Each number is 50 + 15 x the weight over the matrix's rms, rounded and kept within 0 to 99. Layers, rows and columns count from 0.

# layer 4 attention value, 384x192, rms 0.0608, rows 293-309, columns 96-191
51 65 71 51 47 48 40 44 68 39 40 58 55 56 48 49 55 40 39 61 57 48 56 34 23 47 32 56 39 64 62 21 39 30 50 67 57 58 50 48 71 43 58 53 39 18 49 61 58 19 53 42 54 32 51 54 41 50 18 24 60 54 39 49 45 55 60 53 43 62 47 71 30 64 67 42 69 62 61 47 41 61 44 64 49 47 68 55 56 46 73 54 52 46 53 43
46 52 38 38 24 65 40 37 87 48 54 43 61 41 53 53 63 54 31 62 45 64 44 61 19 50 48 42 52 49 67 44 67 52 32 66 40 48 50 54 42 46 35 45 39 15 44 40 43 33 33 62 54 56 47 44 58 51 05 30 82 60 35 50 56 39 64 41 36 72 59 64 36 53 56 43 42 39 50 46 63 51 72 63 50 50 63 42 57 37 48 48 51 44 42 41
44 53 50 53 49 54 46 55 41 37 30 48 36 52 47 45 47 56 49 44 40 48 47 58 14 51 56 21 57 49 72 32 54 32 53 65 45 52 63 72 54 62 47 41 45 41 40 42 45 28 32 75 44 37 57 45 44 49 70 42 78 37 56 47 55 60 60 35 41 45 55 59 24 72 59 48 48 63 58 45 52 32 50 59 35 44 61 49 69 28 58 31 46 18 53 46
45 48 44 49 39 74 29 46 71 60 63 45 61 53 47 40 46 70 35 62 57 40 54 30 00 41 33 29 56 60 42 35 43 48 67 53 71 41 60 49 49 61 34 48 41 10 45 65 71 21 42 49 50 42 46 37 66 44 00 00 69 37 58 48 41 39 51 40 45 56 58 58 10 69 77 55 51 17 47 37 70 55 53 66 62 52 69 63 56 55 49 54 46 52 56 35
20 58 50 48 30 54 42 48 73 60 55 55 48 32 52 67 68 49 39 83 37 35 40 49 09 46 39 47 52 75 50 38 61 47 25 67 72 46 59 45 43 55 33 44 13 18 35 48 44 23 30 24 48 46 45 44 51 49 05 41 51 56 49 59 50 28 43 43 47 45 69 49 37 58 99 62 48 15 54 30 46 66 45 40 36 30 60 50 29 54 48 42 55 51 46 38
43 55 53 44 53 50 65 55 39 50 51 38 47 45 37 47 33 41 52 54 53 40 56 42 80 45 66 38 42 52 19 44 42 37 71 40 29 63 46 35 62 42 64 52 77 71 62 61 56 77 64 47 37 56 61 64 57 50 84 59 32 60 51 32 43 67 38 77 58 52 34 37 73 54 22 42 58 34 38 45 35 30 55 65 71 48 33 41 36 48 50 44 54 79 44 63
45 43 76 48 32 57 40 58 55 46 56 58 67 57 54 39 65 65 47 43 56 50 50 62 11 32 36 35 55 43 63 54 54 34 46 65 59 52 48 67 58 61 56 39 44 21 33 45 54 36 37 56 49 34 43 42 41 55 48 19 66 49 49 30 41 61 38 25 51 63 61 45 21 76 52 57 50 54 54 40 38 59 38 72 75 50 70 57 84 50 44 62 46 22 38 43
51 53 39 57 75 23 72 57 45 44 51 60 47 46 63 62 31 42 66 50 55 50 74 61 99 62 46 57 29 59 42 41 61 79 55 33 64 53 61 24 40 40 58 55 37 77 63 59 36 93 53 28 54 47 61 44 72 46 67 99 11 56 57 66 54 50 57 60 46 49 38 44 99 30 54 55 56 73 46 56 64 44 34 29 40 44 19 21 35 44 42 47 55 62 43 36
32 70 46 36 37 43 45 63 48 56 61 49 58 54 37 39 41 60 48 81 54 42 60 52 20 68 45 62 61 78 97 58 52 24 46 78 64 52 65 52 20 46 66 64 24 51 48 47 63 17 54 32 68 52 69 50 43 37 00 49 30 53 53 52 67 23 49 58 53 55 46 70 52 39 86 45 57 29 28 44 54 61 39 49 66 49 32 49 25 57 40 36 49 48 43 44
28 53 39 44 40 30 51 51 60 51 52 61 39 33 44 67 52 59 41 51 33 41 49 33 15 47 28 38 65 58 47 41 60 54 57 64 84 62 52 45 46 39 41 55 28 31 46 51 46 43 31 49 46 62 62 59 47 45 13 59 50 54 46 61 65 46 48 36 49 40 63 55 50 43 90 56 62 26 62 46 57 70 39 55 47 29 60 54 54 61 43 55 46 41 38 45
54 43 43 53 78 48 47 52 43 43 52 43 46 47 63 47 49 44 66 37 59 54 50 45 92 53 58 66 69 34 42 62 49 45 51 33 44 34 43 50 43 68 56 63 62 31 64 50 37 64 69 78 54 43 61 46 49 49 99 56 58 48 50 35 50 73 47 52 43 62 51 47 49 46 01 48 56 57 61 45 45 33 54 48 32 57 58 57 41 56 54 61 55 52 53 53
40 49 25 53 81 41 60 54 35 46 39 54 44 49 43 57 27 47 55 36 55 52 55 67 91 55 85 46 27 43 52 50 36 84 54 45 38 57 67 39 44 44 58 54 56 57 50 35 31 75 65 63 48 60 43 56 46 61 78 89 47 49 45 44 49 59 55 43 20 46 42 55 84 39 25 48 64 43 49 50 40 46 52 47 23 61 40 32 64 50 42 54 60 48 52 61
71 43 42 58 72 50 57 48 29 54 53 65 61 32 52 59 27 41 62 31 43 52 51 46 59 55 31 46 53 40 42 67 63 55 41 37 34 49 50 41 50 58 76 56 70 67 48 40 51 54 34 67 70 44 55 49 51 55 73 60 45 52 59 38 71 85 41 50 53 59 57 33 55 50 38 56 58 71 43 31 48 31 47 58 60 42 70 47 71 59 41 50 42 59 57 43
33 42 51 62 23 71 39 49 71 65 40 42 58 44 46 46 65 54 38 75 66 30 52 26 20 56 20 34 60 65 47 47 54 16 29 71 50 34 48 62 50 57 53 28 35 26 33 48 59 20 50 32 44 64 63 53 50 28 14 27 70 62 46 37 42 33 50 46 62 48 65 44 24 79 69 58 47 23 43 61 57 56 60 83 50 40 47 44 37 67 32 55 53 36 48 45
64 45 44 44 66 32 65 67 66 53 48 52 54 67 55 49 31 48 62 59 54 54 57 62 73 60 61 44 30 58 46 73 54 57 57 44 50 42 43 35 55 42 60 62 23 92 43 60 52 82 62 31 62 48 65 55 62 56 66 85 13 56 62 61 51 31 64 47 60 54 38 54 98 46 38 31 49 63 44 60 50 57 37 31 51 54 34 44 41 43 48 55 49 49 49 53
48 47 54 56 77 30 61 50 53 69 48 71 51 48 57 65 30 22 49 41 58 54 59 43 84 59 48 63 51 65 46 77 56 56 68 65 59 65 51 38 57 37 38 50 37 76 69 59 43 83 49 20 61 44 60 53 59 40 29 88 24 69 52 55 49 34 59 45 55 44 44 61 69 47 60 42 52 46 63 60 69 36 41 19 45 48 41 37 22 42 53 59 58 43 49 34
38 42 36 44 73 24 44 50 37 45 62 44 50 49 53 55 47 35 78 31 53 50 36 51 85 40 65 46 39 38 57 63 45 58 60 33 23 53 44 43 55 54 46 47 67 70 59 48 46 74 54 55 55 46 51 50 45 43 78 64 28 47 49 29 55 66 47 54 43 41 60 39 49 38 07 43 43 61 32 44 28 45 58 51 61 55 35 42 48 63 42 41 47 76 54 36
# layer 4 attention output (transposed), 384x192, rms 0.0514, rows 293-309, columns 96-191
63 49 43 58 44 52 00 63 47 99 46 53 51 36 49 50 57 53 71 50 83 50 55 50 73 41 65 44 62 37 50 46 33 46 46 55 52 53 46 58 38 45 45 51 41 58 37 25 77 68 54 54 42 43 70 47 41 48 57 34 60 14 44 41 43 49 16 55 56 56 45 62 54 37 49 62 58 48 30 43 62 55 92 42 43 49 40 49 59 48 51 47 48 60 45 55
67 60 41 63 53 46 00 45 54 99 56 45 44 36 46 44 66 48 46 47 99 55 42 46 59 52 38 50 49 59 44 45 34 43 51 43 66 51 54 56 46 43 44 47 47 67 51 20 88 46 53 48 49 48 74 46 43 46 68 27 47 33 37 54 48 49 31 58 64 51 43 55 58 53 56 63 52 43 58 51 54 55 80 53 51 44 44 57 53 40 59 39 47 64 48 46
57 61 40 44 47 45 05 57 66 59 62 49 45 56 62 50 53 53 51 39 80 50 49 50 63 46 62 47 51 54 43 63 00 54 46 41 52 48 64 38 55 60 52 60 58 56 52 00 72 59 68 53 45 42 77 53 62 65 50 30 49 00 43 42 34 43 13 63 66 54 38 54 46 52 59 62 55 39 45 43 50 72 99 65 58 50 37 61 52 56 60 41 55 53 53 52
60 45 54 69 41 46 00 53 49 99 43 40 48 40 47 53 58 58 59 59 95 70 46 55 45 49 41 35 48 60 47 53 48 53 40 42 54 39 37 66 26 40 46 48 59 65 46 87 99 65 57 59 51 42 56 44 51 41 67 21 57 61 34 42 52 58 73 32 63 56 50 40 54 61 43 54 49 44 58 50 57 31 27 39 51 44 38 61 50 45 56 46 48 44 32 44
54 54 59 64 49 41 00 52 56 99 52 60 52 43 50 54 59 50 47 55 66 59 45 45 43 49 40 47 53 35 44 56 80 44 61 41 47 50 46 60 42 48 41 56 57 62 44 94 78 45 47 55 41 47 55 39 54 36 48 50 51 74 50 47 54 51 66 39 46 52 47 46 41 53 37 52 45 41 60 56 65 29 09 48 45 53 52 46 46 52 38 59 61 48 26 40
58 54 63 50 51 51 99 52 64 00 41 57 49 51 45 49 56 53 54 43 16 49 46 60 50 56 66 60 43 45 66 46 54 44 43 48 63 51 51 61 51 45 50 49 45 53 39 72 21 63 42 53 57 53 40 50 52 38 44 73 50 95 60 57 50 52 60 49 47 31 51 45 53 43 52 49 57 64 46 58 59 35 34 37 40 43 56 48 67 43 46 31 43 39 50 43
59 56 37 34 55 64 00 57 53 86 44 56 45 43 46 46 41 55 66 62 89 41 57 45 62 44 61 53 57 51 44 41 05 50 34 49 42 45 66 42 44 47 55 63 59 47 56 00 79 47 54 47 44 45 63 60 55 64 53 17 53 00 50 40 41 57 00 58 63 49 54 65 47 41 66 55 68 43 37 43 54 74 99 65 46 65 43 63 59 63 57 46 58 51 55 41
48 54 66 65 49 51 99 48 54 00 54 52 51 48 47 58 53 59 59 37 08 60 53 51 51 40 48 47 49 42 68 61 83 56 67 50 49 56 40 59 54 39 52 58 51 49 65 99 22 38 56 62 57 50 34 39 51 37 46 87 41 99 60 51 56 47 97 46 39 54 52 50 42 59 45 45 44 51 62 66 42 29 00 49 55 33 67 40 45 42 37 47 33 34 51 67
61 54 62 52 48 43 51 52 57 87 52 49 52 51 51 55 59 59 51 45 52 57 58 41 49 47 42 57 43 36 45 53 75 55 53 48 43 46 55 41 46 46 37 42 59 38 43 82 61 54 46 48 52 48 52 50 50 60 53 59 49 65 50 51 54 41 57 37 44 28 66 48 49 51 40 45 53 36 57 57 50 35 11 39 50 50 49 50 43 55 46 60 47 46 41 53
61 54 63 68 46 46 00 34 52 99 37 39 50 32 47 52 58 46 48 56 82 56 47 46 53 46 39 52 52 48 56 68 36 47 68 50 55 49 49 54 49 39 43 48 58 60 60 61 83 49 52 57 46 52 64 51 59 29 52 37 51 69 54 54 51 43 56 50 57 46 46 51 48 55 30 46 50 38 50 53 61 39 52 39 49 36 56 49 38 47 39 49 39 47 49 50
30 48 30 49 57 59 56 48 49 11 49 56 56 50 46 44 46 37 57 53 48 31 35 54 59 50 67 34 49 56 47 44 29 56 45 50 46 51 46 49 63 64 60 52 37 49 56 30 30 60 37 54 50 53 36 64 40 51 52 43 47 24 61 57 61 50 42 55 69 65 39 51 54 40 72 59 35 59 41 48 35 61 76 61 60 48 49 49 62 57 63 48 52 68 57 50
58 54 55 63 44 53 99 43 56 00 75 40 55 64 55 46 53 57 46 47 15 55 56 38 33 46 44 55 58 54 44 68 43 51 61 48 32 53 50 61 62 58 51 73 47 49 46 00 17 42 52 36 56 42 44 55 64 56 60 65 48 45 34 52 34 43 51 50 36 53 61 53 41 45 43 41 25 56 62 38 28 54 71 69 37 42 53 61 46 53 33 41 59 51 59 61
51 47 60 65 48 48 71 47 54 21 40 46 68 53 55 57 53 48 48 62 44 67 57 46 53 51 56 50 52 49 61 58 43 54 53 60 37 52 53 55 45 37 59 40 41 51 49 44 49 51 42 60 54 61 45 57 46 45 55 49 58 45 54 47 55 48 35 50 49 38 51 46 50 50 47 48 57 49 54 47 38 60 62 47 66 55 48 36 42 52 40 52 49 59 53 59
39 47 53 69 40 51 00 58 53 99 38 61 46 30 46 54 49 49 55 48 65 54 42 48 47 47 37 43 47 49 50 43 98 50 52 46 44 43 51 50 44 43 49 51 52 62 46 99 82 64 44 47 46 53 55 44 39 46 47 41 38 99 44 60 67 62 93 49 56 49 47 51 51 44 49 53 46 43 63 52 63 25 00 36 45 39 56 45 43 46 41 56 43 50 47 48
23 38 53 51 53 41 99 53 50 17 49 44 52 55 51 61 43 51 44 45 12 47 48 55 38 39 41 54 68 37 51 47 99 70 53 52 44 71 49 45 49 56 47 44 60 39 62 99 18 42 49 50 41 51 52 55 50 46 45 70 39 99 45 63 54 67 89 59 37 44 59 42 44 50 44 55 41 51 63 52 26 38 00 36 56 48 63 39 43 54 57 58 55 45 52 53
44 45 61 56 46 41 99 48 51 41 39 47 53 53 60 60 48 49 43 61 24 44 51 52 45 47 51 45 50 35 61 57 99 57 51 53 40 48 41 48 49 50 55 64 49 51 45 99 26 39 41 55 39 57 37 53 45 43 45 67 44 99 45 67 50 64 91 50 50 60 51 47 45 54 40 48 41 56 52 52 48 25 00 43 47 43 57 45 39 43 49 45 49 35 36 59
42 43 56 40 50 63 98 48 50 08 60 58 59 57 45 58 38 57 49 59 27 49 41 58 42 51 54 44 42 44 51 49 46 54 55 54 44 57 46 55 59 51 60 48 51 54 52 49 24 56 40 52 53 58 30 46 51 44 52 52 51 53 57 50 55 50 53 51 52 56 46 53 55 62 53 52 48 61 57 50 36 50 52 47 55 57 53 39 49 52 45 50 51 60 41 45